Weights of a small transformer language model.
Size: 13 layers, 6 heads of 32, MLP 448 GeGLU, vocabulary 1906.
Training: a variant of Muon for these matrices, 206M tokens, 13871 steps.
Each number is 200 + 30 x the weight over the matrix's rms, rounded and kept within 0 to 999. Layers, rows and columns count from 0.

# up: layer 4 MLP up, 448x192, rms 0.0954, rows 40-49, columns 0-47
# down: layer 4 MLP down (transposed), 448x192, rms 0.177, rows 40-48, columns 0-47
# gate: layer 4 MLP gate, 448x192, rms 0.0947, rows 41-49, columns 0-47
up40,256,234,207,204,206,176,151,155,214,212,217,124,230,183,203,183,215,132,208,158,240,183,179,190,240,94,136,232,197,212,187,194,157,188,175,266,206,172,241,224,206,189,150,245,186,270,163,206
down40,185,186,204,133,209,238,180,214,168,209,204,207,196,217,176,233,199,228,229,253,192,174,165,194,212,229,222,141,234,219,204,150,171,176,216,246,196,176,199,233,285,179,168,198,255,295,177,228
gate41,183,191,201,224,140,190,225,204,272,219,174,204,204,157,192,156,162,209,164,202,196,257,237,225,175,170,142,194,211,175,229,188,165,208,224,197,172,220,198,155,218,221,181,214,196,223,174,225
up41,189,209,220,219,194,196,229,175,215,174,154,243,180,150,207,223,269,234,254,215,167,186,177,252,168,166,161,191,180,157,207,242,206,173,211,137,203,161,194,177,209,178,223,193,179,220,186,229
down41,246,213,181,251,197,212,206,152,193,204,269,229,194,240,156,181,170,215,124,212,236,223,228,263,211,162,178,197,231,179,221,207,153,155,204,171,187,236,230,176,210,193,195,208,222,198,225,182
gate42,185,169,191,180,244,176,191,216,181,180,206,173,208,184,238,192,156,192,177,171,244,211,233,190,200,231,165,228,193,166,212,221,204,223,195,211,218,216,201,195,175,177,225,155,180,218,251,215
up42,188,164,199,181,180,147,185,222,209,172,223,248,194,199,169,194,191,179,186,228,182,250,210,223,231,204,179,165,191,168,164,207,187,239,201,193,278,173,232,167,188,172,153,166,199,223,174,207
down42,162,213,213,194,223,197,200,232,183,225,191,189,232,163,198,187,166,199,209,165,221,195,198,170,254,232,205,207,224,269,141,206,144,228,263,206,186,169,179,188,212,188,212,180,166,170,234,150
gate43,196,174,230,172,189,203,147,210,211,219,225,212,275,174,248,194,198,192,202,182,213,208,219,199,220,198,143,205,156,239,194,189,171,214,196,183,217,171,172,135,206,238,180,174,185,180,152,170
up43,232,200,231,196,216,228,140,229,249,250,245,217,297,180,198,211,240,203,221,198,196,219,187,207,227,177,157,193,202,263,207,214,185,194,178,225,199,179,179,190,209,205,216,186,189,218,142,170
down43,216,209,168,238,215,190,236,192,203,196,181,225,176,188,177,203,202,220,213,241,215,225,184,207,220,216,239,203,234,185,220,225,239,176,256,225,176,248,241,207,173,185,211,203,152,207,205,209
gate44,171,170,205,241,190,216,207,218,205,170,192,200,246,218,179,179,223,164,149,125,137,220,232,187,200,209,207,228,180,176,189,208,229,142,189,209,169,207,258,227,222,224,166,168,227,200,170,124
up44,208,241,207,168,205,167,197,237,207,220,206,225,170,209,246,194,167,189,205,178,265,213,222,206,146,194,202,202,243,210,216,189,193,223,169,259,213,219,185,252,211,168,184,207,141,232,217,223
down44,199,182,159,230,222,244,197,282,233,214,229,245,179,201,223,187,185,246,232,183,246,158,253,174,165,195,227,247,217,216,208,198,169,233,207,206,218,168,239,195,172,218,216,168,136,224,197,218
gate45,172,191,246,276,146,258,213,173,188,231,248,197,246,198,203,202,247,158,212,175,197,157,208,197,187,170,199,223,227,167,202,231,137,226,199,196,190,180,205,155,162,170,193,196,220,176,215,225
up45,285,152,174,161,216,204,145,180,241,152,197,209,194,221,243,203,197,181,214,207,167,231,174,151,200,187,226,178,216,170,213,231,216,177,228,218,194,177,231,270,190,222,184,211,190,195,156,175
down45,249,207,195,227,240,117,164,182,202,155,183,174,200,263,180,188,240,160,206,210,188,229,197,212,180,149,174,205,204,226,215,192,160,180,271,195,230,135,154,242,191,190,247,181,229,193,174,183
gate46,181,177,256,211,183,208,231,223,163,121,204,174,182,168,201,227,203,207,236,183,192,230,170,158,182,199,229,234,219,224,191,215,208,178,198,196,207,235,223,208,259,168,184,216,239,166,226,199
up46,202,218,195,212,211,121,228,184,171,187,184,199,196,158,195,193,160,151,203,233,183,142,175,150,184,166,167,158,167,177,154,188,208,174,199,184,192,167,206,181,212,198,194,211,184,186,189,217
down46,151,185,194,224,224,179,218,236,242,154,175,246,274,250,148,209,186,229,264,188,203,183,208,188,233,216,217,223,244,196,169,213,180,221,180,198,180,232,197,235,197,194,224,200,160,160,220,224
gate47,173,125,193,227,140,206,195,159,213,174,162,231,211,221,183,194,208,192,187,191,109,187,206,216,213,197,190,250,191,193,222,239,172,212,161,205,197,219,164,209,227,216,178,220,166,195,193,194
up47,208,204,253,164,245,217,177,222,178,199,159,204,229,215,193,227,168,182,203,208,226,166,248,218,235,187,221,186,164,233,274,251,221,199,163,209,169,230,272,242,176,189,236,204,247,165,128,226
down47,217,223,186,234,185,212,157,231,191,199,231,222,233,231,235,220,174,193,181,239,196,193,280,250,180,198,179,124,194,163,240,207,251,202,134,151,210,184,224,180,161,193,254,258,245,215,189,160
gate48,161,169,198,209,216,195,178,183,204,119,246,151,197,192,219,125,181,173,142,195,190,199,204,192,234,212,162,229,193,182,222,199,185,216,186,150,181,202,185,204,193,221,198,177,200,236,201,238
up48,211,220,204,209,176,210,194,215,214,197,192,197,191,174,216,209,207,197,173,226,169,209,138,214,170,201,157,203,166,203,205,182,200,269,224,161,189,216,188,210,187,250,231,194,193,223,174,205
down48,223,244,223,277,198,223,223,181,204,186,203,168,203,186,170,217,187,188,231,191,194,230,223,192,201,220,223,179,190,177,186,180,194,175,200,259,198,186,232,252,202,193,183,196,241,207,223,203
gate49,186,193,195,128,186,212,217,233,202,209,175,182,160,198,175,215,189,240,180,210,204,198,199,226,224,198,181,237,184,228,229,197,189,185,188,227,184,176,241,197,170,194,212,199,163,249,235,226
up49,229,163,192,229,154,254,218,215,212,238,225,151,203,237,242,175,188,230,175,155,251,139,130,250,179,219,247,243,158,190,205,218,185,131,163,164,217,211,188,245,228,169,177,198,170,246,225,255